Weights of a small GPT-style language model, trained from scratch on English Wikipedia.
Size: 24 layers, MLP 1536 tanh GELU, vocabulary 4096.
Architecture: LayerNorm before each block, biases, tied embeddings.
Training: a variant of SOAP for these matrices, 360M tokens, 3033 steps.
Each number is 500 + 50 x the weight over its row's rms, rounded and kept within 0 to 999. Layers, rows and columns count from 0. Numbers have three digits each. The size before them is the row's rms in percent of the matrix's.

# layer 5 attention key, 384x384, rms 0.0424, rows 216-255, columns 288-383
089:515591492437592542459529493539468486513489478435527484423487446550512520545523416511441573486510486439486460450542517447496518558491591531451573484560553527482501524538504426471488489543493421499488482466504565425518529524547461486468416475455479522519567464456433462505387494427510499436
095:466481497524535577518504527530504404515614445481483538564548504527463514533467561604510487535491533537404480502623460410490498455457434461545514411535531573579428550483443523524616474484489532469585519575553435531490506407495400475471409459422480418450646585579540392526418471497538430458
095:471507591553541522566562538522527544547459546573539402525643475484423526436522549467494473488545517521500522581476499573504561491537556437611521401493499521504521533509565566474441488524502464549514494510467440496429505495383442533448542487511489452491532486563490523546433519522538432529
100:498435560590492449459368518510530503511474450486582492562439445440444538491470511468516567447522562511438505554486420499488658503480601457460501480465432433537481452523445538437561497449441378561513474513494396474472473550466496475495476517470533510547554537445433471587484519552436482457
098:468547478525403553510563565580500546593572461450429507553466507462472496519411517548431491469413607490466488530516443512576567613459486509434481539472411478565588510419486435388452524426446503568522483560464449393487530445442446527448579525434460423540541495514572512505584440534474595508
101:531441464525551496558525512501468450483558559580492498547438505419515457467559376444522478406523505562451512384508504482477611482411524582423535565408511565455515468431544480570575525500455498505489407535575558481461502547573492519447484430524459490528633495525540538544522509443542511483
095:542482447472480484450503499543479455537450505503444455481536532530521467512482520407492475555467509479400475477614446515456454362522499479400436511497430469497434427502498490492491483549647467478485537419545573557544527517473417457555384488573400469539495501416475580498429486481503475532
095:408517457480551566469424584512438506569454526399516506543422519516434500491543465493504546519567506462617482479419519521469508604525566535459570518491535493494498418520499501370452534496497506460586575594482529458512540602459412527547493498495564502533487500516480507502362423432539449547
094:463539394455436493542529480590395523477545528481489514422483453540545442478536527480499460519567477482449476469482561497519467527626461586551498431449628521485430442445503398581530505501553570534542471587432526478626444430516457541538497595476561534493504496428635545486428530603495537616
098:524568536432552552519492444492502463396546493522511484471539664574543538512569488393471521529466466464504523508492488553498527537407573523461596506569412534513523558553506506545457562492496503516469534513492545437576527433451512531509521489564537474548552477522482504449622464561523542568
094:505490538596433477460462601507513472399528467435480571472497496414442601528471518410558580514538483490423567534528480472481445365480454452415535578507509510460536496473539490552468471518527582558503411421549514552512491525504531482606461464525538568535547451439401408530531631511514441468
090:554506446450542524454482511391641554441532563507450496622448543545528483533413486534481556459545472540391465511437435499478494547447448418531491525520488619460470479530536481549495499495634547449507507430555447558424486443437458430505457521567468515518488473512477481465504513479510513424
096:498506561492607463472470422535511341501591524503553499577551512511502508480436560523477543438525499504538531500604566461543548497527475558555570425464451494479525482450453420526572459467485486513604428510538425558478511541545504580529480510457575498515542544478355456524482489496505449514
097:475508387535571602443553517537563554597533483490562478501451509545491435502489481500496479554550484534397563507402418451492493508430546481622466487593479467598499495494541446482519504544568541463497388513504609555417517630526543529484480461455438382498528577471468428473501435422435554542
094:465487519479416513581530502487526512543503447416518483469507582445394607490536575416437499466490518518582479544542580511552487505585422603394626487498546615547432474418434483502410514436491482453535520431511529578490482551595536452558602495524520460510517497465461548520480462520597511486
095:539421509470548522541547563521490467429583511517471468624487584573473456508538599470484503544561474477505479446517449452579521338434455500576493561501509451487513557430455575463494504616450520514481539426513441446496472536531568537395520530559441521399402390522430447539525464483514484515
095:433470478509499446469493485555410559505547521462503443459517492470419458532534515464477519442523430561512546495459529503447547470489491478576491576465492490489539435451548485501463523575436567528524486455478502586483512508518540494524472431432558469458414534620455527502537332440381490433
097:499462443474520491600487475498554505485550479455481497444588408436653477466531439486469561477506490474505582420481461454526466454540543467583568475442443435507448494466488419534533519565545548527547387519531517510536557425464512507494456477452480500536565535522495482528468540443549524474
104:499457509496539521545537484495574492528546500496466485528476570455480573515592530491492514516491492438453500591545573480499510533567489551537471479579502428464388476532473543464583511469498438540495484515438479502553508451475503553477484576472549505427484500515461555512425601482652559541
099:474497436476535577517548526561562446501497456467483465442460550447555529436537572558437444428549439456485502443371541513466431504524553473551531530566549511537472585455454543424538396462509540515562533499525447460529511541475589437439441583490617383493400497574560451426471514488508434575
098:467509574452623494475473512478512468514555569517549525516448539392419491521502494559520500449492481491518534550503472502521570504550573433568577493549542438558450488531473525436554480503504459542439476505566533495542431504544459517483524491487620439537427598552512533354663517431438509510
092:503530536520506523450576560483444535443526538462470482548475478432500522551445537553512456625559464519548553409472551499463470497508567456567527552558544431413542488550451527501515491558536508498503534364502562428405379441488512514477449489494465501559435540588541579440634598482548527491
092:520575444521492425434473537399538608474568513507549446453504546450468433519496532466475521534575497494435584497435439543525561514590459534511562435596525477592497482510469525472546519430534470512466417516421558477456487474604481445560540532453498400574513530526488392517513487495536563578
099:532593442574557459436394479492495520497443545547533559569596464440425547582439511484569442439457535570458581593518548524461443485538495493506519524562482527552541391412493573382444607534493515615513451435507424472522551481422450527558563462457426470388667507466483486528607577584461487455
103:417457430514476417577458462487493499541522462527547469544525487499422530459528433477471593533545525489528526512498541507478435574540489581513511522521515478461519574537471553549409502475428526412533493480486499411514542436546593452635440465560499553489416441539507483546479514524404380448
092:467525489572524492470488504626456479420520444445499546501396523501518497529409455476465515495558501517447470538518436489360494500422534497432476485440511484474458523475505442444509494579519516542467488411431474439417418537491406493437415442584586495545565549488496469536460487473514547510
094:494580514498508461455486518502525516623466489433518498559528578501437457512478462490446525498460508517422561431628445472549346516448564479442428437498473440591483477455484451578590526491479512471489479526459489496519529476590528520483503531500574541598450509532560457531501532595446553496
100:428449502518448503478530458393561532610513522510634473506505510481505482459422475478474544573458410505607472521564597565507501633507447460548515473481507348539416524486544514546549471528444415456524520552573441512565481573472462489453440495429448559431478536489594429579480518499533525458
106:495490497558482484578456440574439518457522483528427497507451456483475394565520441411572444484545403486592442499530622544452507504457525472492497451457478426506520538586514436420541419541475650538537545509490442511569472558531526587440570594511538585593440469499586409451513398446449423573
093:539524448328507581438485412439544540492482391514493466616484520502529586475561604475507529508488458548523584496449443399596452506517597375524537516536519502504519440494515508451467514429611503488424520553490438434567478569530538458592460542449530525632514559416478545450588459437509505616
096:512532569530594495531454413423488580488501451515548532536507622485507516537472508528502543515471572497357509508494492536520587553424444454476478440463564491455434482533491516489612482502538542446576551476490497499538544522541468508513459457365506530554512576484459513432500521489493422535
099:543485525393581623457549555396469547615511509478465524477518468514459529407501450537502457418519432525437490537542418467484459477501526540475519468501553589425515539546484463498509452487453471499548523537488509479520401493457503415545488393545513447520547548540553499511442566485551524497
102:427384471449522542513523485474418424455498519627588552569508514400550541505351510490510507565387505460404447452449471507517577565540517524499537499525528501569462568522590564563479494518518501465512506595460443440404494431530458483519527495509510529501487463535564462488470550508457512534
102:395460506472537499529444496559478374573464473493440520523487537520449481475458502544485524540460422429496511582476613493484523545371513522400516522585584507471473489464525437522450599528422505475502401524525430451433472521412511473567549565418573566483507539566518516410494536557395606501
093:527465476588464434586492534551449448515594501520508523485465566507488508467510407466533541539473476550487488548543502435438571461624419456457413565579457477425452474560495487501471524494522453469512485467527416560495582541531571456522535477498518471446560538471497520598423542663493475504
100:579524505500491486537517420492548466510441504549474450439548442506501470379504491485570482443552631513349521438550472498452312469553490479497600411423440529425479497476470504520526515493442573550586459516509487440493502484509476557591524385429418481522643538569553501443540518546535494476
103:524500476577486414454490493466499511548567492512562582395440563477424510419426479504561545434516548506519447532455491557593528475522547467500489440508588454416412484453548517479616472428477376444532426523463534485495487535544539459522494556514502498502508465455413489534500465450462511481
102:558503500503455513476521449445483519505551530535566438604508469507513520499554526565445490520465511464451579518401546570498411502457533526521469478431397509414460435460476487443556508551536518423515566452582503587481505632526511464484529557489534533575524506495507440496555491523505508506
096:530513478468452473516490523485466394496606464541543566464497514543458485472529566533505484455602530526491384427499485456563539456476517499462496455467496468503570505501470593591442625446467454499467589476533449460449462414546533607501419499473479537490410453467504507495570567483524503439
098:563442475506391531406504498408556514414496486540539564574534496461431485487467532443464468493565442508461526439526601446466532594435482515515547406504546466466541447371496462450497412534408502563464430449495589504424503491514548481472441519619450498507500438548552482463495533508533430553
# layer 5 attention query, 384x384, rms 0.0428, rows 217-255, columns 288-383
094:414516476452474390526411510503441469484436491554496468485437550565403542567391554427470455420483501487517555370483590439462534633415608492485587470512450483518433539531569492435471555437448545440488469572485514499469437564435531429495505461483488471458491531522472428464546504496568502520
092:560504509510426541418444498471451490529532553396558508612383447532580552557497510446531448445498468444470504534576567419518464542515542442554394464450458476445567486462425546493497645502507499512553463432484450489456563542520488444545452560513543567456461539536494447496515458588504517441
096:456480492496550485419419451578482496661535439519575475532518579482493450550567614530562530404436432484471483555574508507554496519480388456500489518478555618505472460339513549443498491476608483524530497570438557498514507494551524536456408530612519530456474429459479485471452441492510509436
098:499594427486478468480485482436538474469516467517474521430490486462504528547497577513472491541502418392494495538465589501489494492472458511439546505506498554581482464505469530446488496462483493599531553485469451542444577463524607446501524448455484466475534489545382475525540507553518365610
095:550491517547569458495471486452417512477489473460510443426536448584491522540508517515544423462525534545526464481429434484470521529573469540522492421531457529551373469473551395571449411495505567576484501414531545541464484477512566523485536542499478498489469524394526577389572437523456451514
090:527585571478484568382497530485555589422471429571467575461469398489466592486420481383429514537471515426503447469518581448486491591484471519458432532493546431467467486526512395440548586433423414472475588523560493482547521492509444468547492458460595511406357513514438469553502456458497529479
090:478555525537480442535442537433496519587541445498565482472494513561493553557535448479497458388451480517505420521571477537391448506494509514476473524551559517453572458487463469472406500524486457513447547543473538518494453539488522510476511599516541530510533491482494519513597517544367477498
097:445548484558480505528498445568502520551478501491464477452535441376438529507517424415587499521420563518553552527420474522488471499552556480507552494502563566455509560457541499562509481477486475439438541493499339413523496471548529480493529546552454533439521498494508490480547526462436484532
095:468495512590495433541527498553513524450479521586485527513614536482476416548431408514457448512440492520427602441492509532453612461506504451532476501510525438527455466525460480495518533483479452520485501377491412558523490436463506426408499503600521480510504516478433488572490519438479508476
091:529557454556529507487477502481418529517428498535546460439541503558550506498509437548533498566493578571567478422518530346570590480537525627597411491441460402522499536498556456550573412420508544462468543463422589523501473436533391534446485459517475503562532529536446381419512467477537570603
092:584550581497515531504526462549541478383515512505500486498488560459487565580529515430509503543477495510522596523587512490501485529584540463475425665456572490572475454420523438509468529471480452497462493514493479371561490559541510469563525392456523505507531508451527500541493514560501511558
098:558480427452513417489479414471407478592456432481508544523519562403551461553472456501489426534554509485456383537434586514471609517525542437439526538464522465499474469418446518444552506495479451467515548472534519560539476502448604487413449499500478567443479500503545507518536486503438532565
095:544529540449472489538590507481539465440500488531445538504532364511468522513518473557485389483515591571557455480545487600538548566520520501391478504453495411546499494482542512478540542483563515470588520488532464530573446469454556567513458526581461590507550447449597489465559530443580428502
097:436402588550501436493424491469583535629441449502496514466562391499484518518536572535511495454512502479486479440421590472415538531500487502519487540608501485610546522431535626539471540553460461567583465447479521479551538528455501490521486545480525501524517557502477492495570603466448554531
093:418596500567533403504569473452468415484522514477466521475499509455516397498461429490497511483594534490407567584518418423495499471478514460497549460457573530486559535552515514577586463543408629530456518521415519421515485499539429618542510425485555573456444498514469435383481527417543518440
090:443557511517499548476511577545502395521558441416464495483480461512515560517538537543396498514451536521499527527554437485458521550533562478380422433553491483528588567478471511493464533506483619438430466495448494543501526413483414539544461510551509435528532530539542475445461469511608532420
097:483514459613514455594454484542535457482485476476513483431550438458489470430375466477449484472545519454438478407549527524472497504500484546538509524424412503579542474531551527517515585438487432534390464514530584463424574474432530581535563492441365601541582540583598472458594463471491530433
099:532495556500541554495535460553491470480477520438559521553457505511464595433465503478450589448576518409585590485473502471498553508427530460450483494493541536607489463457514396559488513464400457487485514535494529511525456546516428528523473547481457412497383472454489455544539588548491551446
094:452460511439490503573580512513488555465425530502524482583449516588530431439553518546439450549486512546433426443466478637482468498491399474493566496549523591366478412517442536351546534563438508493561512483505575536562500527625494517444436537521454486471502544407418448487549514440569524431
095:559461441492523553461606498587503523535423530448585502529449467518529528517451473544409479540556448485577498478526398519521481483486412490541483515537492571504498519544466611416470530567492509554541488481471502594442538515555557454495464495517439592482526500338479536451485472396516476443
093:560512475559493589588486472552535511495582535520618546503430456492514471466575482442460469529477508520541513454568452481435557480502524447467521503457483511590539398594449470468610446517526546487489457563461486464513545538546536540467383474526472489503576363501473547460473448489508531496
094:419522440483492424417465485514567551470565486439560508533569529472476511556429535566523432409452421474468464537506491527504429459508519528480491425549561438508535519506563541533558488452523424578556519526522472548534460454493440412456519482475534503535534443396525529528480485544448494505
100:526441504447517476556492603548437598534637492486470421401513482449532595474494471527452550509470545508496505491455456492516587557500438555512482554486509508509402481464543518555511549425475409483463537520523404530564589551461414508579538435573471511502549535460517455456487408397513515607
101:503509548532471411506557535464554456496495543512512451554550487539463466556435508500490579465495440425597500470542548488495554436502492434557499507479465568430379511469523478487490485426578463563539457503436541487475578478441388606428562487504530486456547458442509474485368461554406516501
094:526522487489465554490451549540385436600499523568528650480535496391470567525446508509498514558537540510495498455504494442559484626497488493438535438502594496496540404430533523523534454424491576498619490592551608554430527495493538470548525506405414535539492440530547455517494537507514506492
094:513540513524472566530451556449497468499454485467524438482541524575562563468345514463519492515498469446524579550426534472543453465510539478420517438505571502375497497520525488437456436501493433566479606617484587383505498616491476451517474499514497450496485553514540569430446573473589442533
090:485569466450536472484432414553494459522460450535515535505527528590410523467495544566579549422509547550508524540474572437514484512419555492428558522509474533492500620475547553514453543550499463477502449529477499433437522420526420512519619428435416438493482492501369579522523530590406471493
101:516589471507517479406489490419373502593499501610439639471495529425553507599524485555555506534515542513557473528548490525478500500432477441427500531448438425498535507453538405579474533497491567439477526555528455464559404585478499475530528390486455534396487358498511447446524463496554518532
087:505491558449470562604492493505554476515486489447444527459424481384508497547496437439551473571526472516556490488498521543540423407535511464557491507488576408535562567540517554524570476504474371444482579462477516522490475456444495545508414457552490540546509544499455483597500515428502480530
096:579498519505494533445576509542482539444511492433583597500524569420558567460484551464495560492469579541491479574484482481494492464547516471486573530478475505485532460518459568442497570485545523626408468449610513434523431436568543384498567536477431490516581529493598548416528590503505522634
098:461567461523425634579367468571552503535419554557501570550569491576545472478527477440470486499543596487468481502446585462570466511493474501492521478539547484549464490480573509532449529482490457459471498410458531542599522449446511495556437528535559525490405484446421518519506536432456593534
102:498522489560449476531506542653512473466550516433538452445611499430608543457448590465511482505562441492556531460542542555401504490546574449556578570478474428533456549514537453537519473519463538487466440473541515441585497486437505560488424484554478453469600482450407512343409449440555482489
096:488496420517552511506439438478406570570418568453467452532432484519404466513468463537546445543560443531582568557505553446543505506515452521562515520575437494592527349515476518482497462487481512559494570426501666482478552409560559509513564482528513497468574475490572465532526547361486399578
089:546413459515463537488484493590536558565534451501445512478522442526501465425545435540500524447545533602549553532418482549557449495400554506519493381513502496570565427377448460508438516410392486468485493469453595561608524517585387560529504432523583430513615541568549465462422575505524444482
097:447554511524437507467426422520491555493536584477484427471624519487558450508488601526437396567570556423505435479498537461522582474521453505556460488587564513513523420478575516516493497513488524489458513453545495485478546396516493503546481428538523401513440493567534514606408433520475527548
104:478487372474466531459437510533541583577448560520520593534520536498523539498456457544523539516501533483543404504503589534493460499382560409451516467547563469577507518466453516377481461442542418534432562552532451548581526464482476530522548514436482549621506420527555438516388448519539516527
101:443565428527512567483440550406442489408557471544518566474514513512513562594420551445529486530479483465549414520518495475424464493486478498471585552404481425533482553479524501507572471532418477549472522557465550542517512479504510489413483442558443606485526509579571533502573533498511534497
095:446490473461498461556551478523498532518557531520513507612444432538463444495599537467520452486545492514532430410564505517481545454545402476533528444482503530520515542477561505459485474500441424499557460469356559499458548487494513550492578515464592435462462572475549479459474512548456501521
097:444501468501442443584472537541549481520410502501552485413531560401529477465483404505456527483527526548588534574452561456479534493500463464459471590521443546527463457502523530523523591511451461520594585467407509546494477512587466520520523623392546496469519480418517552472520472488521417499
# layer 5 attention value, 384x384, rms 0.0439, rows 128-160, columns 288-383
101:467509533484547487480452473486594572521583518449573498485582528487518592518490439568621541486436442509485514458573435467567447496414566491496522528504441459510502476529453502550509542579443495533560439574464511511415506549417509477590503537470491523469407595497418487435471485486503507447
099:518514456503485500490489565482360398514529505611522446460633509548435396366531501477516519497557469514494417512528527466531539477461507486486498471543457521586547443481518407543532561424467493614500464486568493537436521561417552559542469596516488518456531522579411501508544431578407487586
102:513497449506474476580529473435563467458489493547473426478497529438486466632533501497551558581441555508465517531521425483409563585441499542547458513563493500429502460446552513563481515539498543478505488448464596603446509454478496446582561382486473510412493467485518508524437473495474559549
102:500415592507527520503518481607548416522505427501567427462477399451415451431543495468545391412526475453485545519588505547533422533532474504526566465511598420438522502546490582544574516476523481449457506484369506496501503475441428487421472550518470457511442447468528533421503527460496496412
094:460507446455464573539528551460537437487446510442486529492477433497544528576505457523434478471523483457502596560553490558494529504471542518465546562453444437423512525380406543506526499449534515519450492473534577430484459500526513508506540479524537478459432493512445515497544549473446460518
089:446543559468472479562543497512472528528564563582504537561440494567480515500487580476420437516498471434461533543472492497485502504511420433515520580555482561515534552477469556536534583466444384431371551489554549547408581495444520473558582550498496478384485502549577509436406435555591500401
092:420477534498529428568448474573504513547458522462511433545618538509518536530508517476509519538463521522480486491573445473513409554463402426446476487470420506580531564556567465434583495475592521510473536485527616531442515531523465580491514558536376511451460376528411485522563503490516386465
095:500495539453506459521557542555493503633540607508463520525562537531525542566432491476520504474419604460518526471512467541475434396480479516428465549438522569524458476538447459533532478458538446439383446548404487481521580490474522544476535577536442527532439559445567460525456452403544459463
099:454592481524560553470472539583488567510458448467495533422498516503477511458559537461645477433595474494536587547458482572549476542383459422512552521586484464486494482566481504456531427466508459401480493538468526561474518410436555499534500517511402461624476428458385438487460438412467596466
093:494391467497555466476401433553554444493467451557581407596454533421434491547474471508507581490542520459409523471536546532469469455498480586503531526462527503531445539557512521463551499554465549522545533554426526564493525551520523457501511492432414420521549582553524474489517441481460485523
091:483451598553519474501509489494513502541511483538509405468561489451539558425523511602470437530425422480619484575530541524537459551416582523480483495611525517525459536515462504444507445477451481513480619535493583504536558501390493474537553514472559441454519460508492467469510343521458405455
087:475467443513516547497598500519536511471467563462480480484563550517479489537495488424464602509434483487474503474459539513464438454448492487458438550552460601441497471558516653491446490662460595512436459511500478517469518586538485480497422497538477525571621464535539484450482419493487595503
099:551409605504462524533499481525430509491438546525509539496500523560416632463518510584466453453502469604517572429555572466543528553387555479542500456425592533442497436559526523421523575527517531553487473536575469597490596473481520533529486452458433484460428533540511512463527475479527587506
090:450511503467426548414535426492542619490564507440491461611588612567502485504576468510541510398448451563450469516442549518556516503525518522527495474465453511507411545464508457543507503553455559570493501460537617609370554532448486563505470557482466492518454501402481449527508540497579509536
097:512526501552488427486524480608533483546481482451497487475497585472503484508514621524594520487398429535510545519510545556580610549486485532490538545544525519464442545540595482513484503562580509540460501445419524489466547516514550509488523519508513524432460465489490485575448499459689451520
098:445536406580511455520470440421629497568523469508503423424506476470487502525561518474475486500507532528513541442420484453416604592489459528539439489519479474547470436536483514455469488547519518499447506592469566618511529554473538536529519548528470403471571486527600493527525492504595473434
097:474476567513509501559537570505556491527516563428487542505402515520500468516460570482436483487532491548451579548563461496411422501475479488502519458530536497523441566577462466537492522550511431432537399566466481536553502482412475477460510474505490436491495480507594460523460522567498514533
105:529537492467539481526570452511493469472494515464459567575475435515452584496513541408493481570523516542487487552479555478464442554590433537468492479526478519511503507512512480452492526463485582407532524520454528547530520519585460554442547510551513428467482387509535541428574536523511500459
100:541502505460558544559490496528550460523458559366516405502587569400510578546470506478427596471394510544531396511477541500436462442449423580408502492476447486565465424569536438364399550574457479494521429483483437489399550492477459592571511500465476488430453527443397420489460526490553553406
096:463536483451519434458469509500508489488458420572441524505502406516528515493383527485494417445474524468515590363495529471501516548417511488432427542563445483517534439515539615530521451413551504526515505472411541463465463496503479520420541460567534559502495509562456416555447538477439440512
095:464492669566488479565517453565473566440519508452482476489487635385537439453458506523452527491531478565445472550535490566578478537463551402574574525430486518454555527440497549423466494463493519554492465472527578487462465455456517555552546556393527539536552542461479516499443479585503492488
109:547445424441503477543462535463505492556529564516431481490531539404529441579454525526492491530444468452523472454508427457555555472478508465525536471448522576526559528355536418536512536461593533527514449550505478530441531407518502487528606452516545548555481549450445475516433543511494488527
085:424462544473509542541494528507519386526557541551408430604446522428514452434433538474539481522416484487529535524561531589501522520494495551504498487572522571471499525429516437468531570514531533493411623505462461486474469644588510588517549411446485536540456396542375453503483449469499555558
095:466481524546507526447524486456425485543409492549482543433451435551390431480433472495459568537473459611538497534569500548433505543517491489474547476495529540425532538484514555535523458416556567507397549457468428459497478512518581499448462402429466533583566520492449566580601470469488550485
089:507545474408445516492503420465485526560493525493526623429473448551464443544429432551441508567568455449492483481577564522356563439502521582529471548533547560562549530419527524541471475529560484462467584469465465456645465480533510494474430437481536426500487537543611500595523597554568534460
094:507481556465509451465529431577526429510409550588554528473590496446505426505577479482505602490437459494578495446444504553485498591412549587487573463545455537509503506532512507509543486507544528511540511509529560480503515508541451508586519441513535499508531479472547457449449508507550551494
098:462558527500517502426477631503596651513440467364530511483447524514568455500555424474546487449530509440567488525558573471516511466437437493474444498545504502456508548516469521479538493445474580480515500500511527465537521460536477433540559523446469497500543446458460412515513478478494490554
103:561475582490531540528497509494474505541541449453559519496438494422462442475487396421570600438483514509508508428548534549502497479493557568518493555522498522625453468440503487503486533423500574564490506532440479492523441480528441503434522474567469548578462583515458408465481498553532580496
100:452564542574430493533494470542505434487493485488493552638543578587432466498458568494528455442474479532469587488567496472537563586602459433511493548504545524485427515570506456521513507533537508464431512532532585452491516508414519470471502537501489452553448555368453562458574432462512479486
098:433441511402526500473486566543500477518479539501416521473535457335462403584532416565436495457516541443513591520400492494555474555436549462609516489427442588489509472490417490465488550418471510574501465634515597573490517456488506486538521559462517458480488544512493553471512424593487463458
093:412489384502463468485513452497575466479484397625573496503453472577468468542552547570586570502476531556487465575573441471481460457550477465455454521523592529561536558538579542515536533498520479527486436495544453488507525400572502485497405528439474462534610458517488558514500545455400478520
100:531551449450509454554543500553570499501418499441576529507418461449480551527524577455577467513413474481586517540432489425488530571440449560393523541473504514597604443514475496531527557499440485505510448529594566467500578477492500545573497462533434522477508501504640566522439471584613542468
108:418519516580517472520533580589455527495537511474612508454532517603525526481496510444457463516529507545507511456552512558503531405607562544532564480502518584520478463627502597465513507506435554502390435519485482557560382572576476580525543452527470569484536501612454505402511495437570451483
# layer 5 attention output (transposed), 384x384, rms 0.0525, rows 128-160, columns 288-383
099:406492492519427522524536493447467512532430447573439496573507447504489473536545521549491491500531481449442444501482563577508466514539559484471522517512599489508538465426454455429511511439558450519537515436518543564561465454493527545493476473539493523535518424470563409499557512500496571511
097:518510490454459440494562538472562567472459448485513544582494482402521556543484473524467416418427545469521508505505486573493454573492450544477525528392500482432514504578486567410398521550480514499416448501468560580519467437421420478482511503504526551540494439507525494464498555447527414473
106:402582541595480532427495466502437559624556476422558550508503496532530550455447503522447539449498478471545535536435492543588399470511515470476525521467454533538438526626476527451542504536458535500497496497562443424544462540547496548364524546515534553485471458495477520564519560504539497483
094:540551376485401463406446485371410585536497565501461580417505532507545508486444496510483579501434504510585573523505522528476565410476538507560466571460485583533518479479504518484504416481466550582478440505582468563533553463564612446546545469499592509495516591496513572584542451508527540489
101:562498582576468482532458527550414524427458484549482481523430487490576462484427528417557453489457466588393460474475537545474515609472448532488406535592502548532513430549492471441483547485450449513609534494510471556456536531487437421508454423518496543469585458486450506484549475498577591418
088:503526495508512441483456533495440514528483397425452446463576548526538464451433555532555544539499552610554483545376469530490507434552551497600528505489525475516514482562509525472591490453573547621649496491482523503601423500549462396484479547546506554546494464573484507527512427401519533557
087:547492592462445563465544535398489518495513393516444685531438512464545515378451508549544548496522519495495406483509518515542470433578608449481473438540552498468519417505429533510432358526474488533518491483515480453616473507454558452550479454523483484516548543523523521438474503565453571516
090:492531565477448475525446436467486479462492445507519444519553572503508408441476502504425542526557487572473508494479598406568515493554520465544449507529430455494474409516569512538465442560524568413588626437524454452445453434519513420429468424508505463446520471481468513511537525561515516506
092:519437445458483539478638520516546467542554561521472502484486524562517533369475475544386509533463457498421423478458476430477530430557379523575398490483482502542527514419584569523552532545545524538502420452484490512566500511477387542503518578415537548486443450538508575502421549503476448545
092:532490525494537502496567588427487511518479481518408596366500544518543513478482509553520521453449504599475529586500444445414575442525520546494426547526519492537585475514469453505528441497624502487484519435517416507508476472590442443465543502540520539426509446469425566490542493592508536528
092:404558424531555484439495485506469477399468522523556527587427496581520478481485504470557529442544461460413597507459551495561531462501464508535521511448520522492584497450549540512555630577556496553524398407462490499419451470552467536501471496507415600501437466520485507470538581491518559473
085:433434513409467524586440535483452524479479519441477479491469505476440473478474516560514535407574479504518518566545492513471565519538457477444459510424473528489509536479540395526420498426487469398509432526458519508522460561492458517559548490438378520510457428531558450499459555498456347552
095:431543467533449439480480551452521594553606418518445416482548450469481490402448554491481580495408471390549477472542532524578476437637558482376511474543373444506493493487501504572441503440512505468458595438495449452432492443494489550518509575492542534571555441497536475503439562497560412484
092:586501496464567461556394557501550447461467498479431545483447467407564487485432570561394487537474441444566488547503449437421410517569509435546519476563567492545578393555485606516420486459425523514496473563517484458592435537599483490466575472504487473513514526582470559456454418502463486454
096:462511453509511563539499517426524507472469496511473536560434462595489567518442418542391462525467520511592494452459527508499425492422645411503463451473477442511642500450529474530535560413479421493561478627539438498553497538566547531533480498513491427553540465511487509469475552533354533463
098:557514676433488469420550506559395502497500496406514596639551581499658463527547405542538533465477468456393413440516508534547497448500547553525545537499488512449504539447432471540510478478544427498518484451534426383499429547535470491537503487415473497500450463558364520490499524558384531570
099:489533529495456550407506506542448497465477420572539506465562476480538556532589387504483535436442517524477408398501540464566542432451467559506466539507487423430509424501492541492622448521524571567475536384593531456443483496581481468581508501523512506517545512436524536516524481530510489519
100:457461494454418490459442507421476518456461461496466522420539517549510419539475492547498539494497553461435474523476466471505599438498595487509444449480538504479586561503514462619538417570557479518523371450498433458527541565475542463543478519458423535576525539497586536567524515560448502493
099:552520518510458502448580487515523425508467482582550553467526476505456387443503456529604395535592543436442543516523479537561531558515517405432557540507463531512548497463445481577538566485531405481532584488502538493554479475479606495451506458509553550519557488484571406586539520535465412600
092:465461534542488542509523508455469474481431541395515488539598565491550563494485498513527554472545486543479436499493518535598603515537527500515507532479491514476478560470503504535429480491473531502588532500562514540573507475472496535547442517413453437471557481545464514386491492519574559562
090:496522322454457458510462531437612540512498471493466468567508359521423569518536496507509416533486531433554559456456489485491513456581467580395482482568526482536463527506477481569520617500471511442482498439425505518479592472455494553463494459494376532527529468514462490535554527366472495432
110:448593518512490526595541492517521472492499484532492483513453489494510538442548514497483527557590448521506521556464570555461502618563468583513487577483438405489471549575490588537423550523426544438568549529518581492521411523471494599494396521442485461442516512581482568517487478487535527462
078:504527537453424530549626511515468564562452391376508521480472463471474614521515526423464456481636500585457430514523523458533479542559502520425487492494498454455498432542572511576478537475547517530629460429515540553437497415472526507525467502527554494493515476524558569509587493448542440489
094:503422465442515458499469583479596493423545497446457505542506522472553520430464533383587445533509598477433442481397444440527450533462492471543537533556522540557517499479516421448505603573544424511522486558510516502568550505441453445485437519520554459438429522499558485420483590477527408459
086:461477484492644469510502506524489489447499458403529524591534550500438552536547571405482504415511542614409509541426539439665594599484499500514444411523561495520530526575465410499445574440514478521575544441574482526458511581462423454549487535586499464479505435561561414444430556484544458517
096:490536486579518555559577472403474541490539495446418458500487572545563530485505456469453479508526531519490500494550559394627483433449449456445419500487560542478478492429534426520526533488559436473440463496539412490508481518542517527480497600536460533485523495532459440491448522546469584486
092:609405513562456462533488472577558404504580557499466453468481509528454444459487546518471511462510520587416481454479529499540484520541452508467518561504430546407453443514505513453530466562529485475505388436528437562564449458470593501578502443495518521488557524552464555542503471482449516497
101:458514454469502506484581540437569452560510507553388593570529430555481487475536601557519503524469526486480469521453544432522526584519488549455507479416525455429542498545525528487497532544467517428489488631541526457529557507561510528525566536364524492448485415560551669478524463527509523529
099:557481525491443463537425485494508511540462479481416535477484533426535521432515465536551503502545522510475475439449451565502474432448485476555520392498588487539481458480430573473573453459562459418555501428503491509462476477578426539560560522454407542429494431575461534521437545514461525480
096:467533513550439452564535511422494585484563442544593448533445543623575561412505577519527461567524547570415437382528519506500539483568406568447412563525513432509550535448471504546520560491537542476572564382530492394517500493494492434507421518563468507581538431501417466501503498504502400510
095:542432534546487546596431549499513472526480494414491552469447529432522492444501470488478376482549458547529531482454520571449503470495465463582652514526568485513528546530434509522398467491531519444468547498472561482506439511416532543531435500481537520445478553533474392581562476517539406498
099:441477471510555480523440449473467496516614521578545454460540540551486478457601412525508375442508452571365449579533506586503398472558548434530538515518492499478505486479479557506519569586543476493570622441363494466466443544484536467496489571464558486458503469529423445497534497386495507544
097:553444481392493494368411509446577572463504401450466530483542474500390545463538532540523626400390556482552491550478464491517497587346508474423463484523531518472483468433519449537454450518455434440598470547516503470449581528494565528514519544503455424518508539463525491520447440492397499523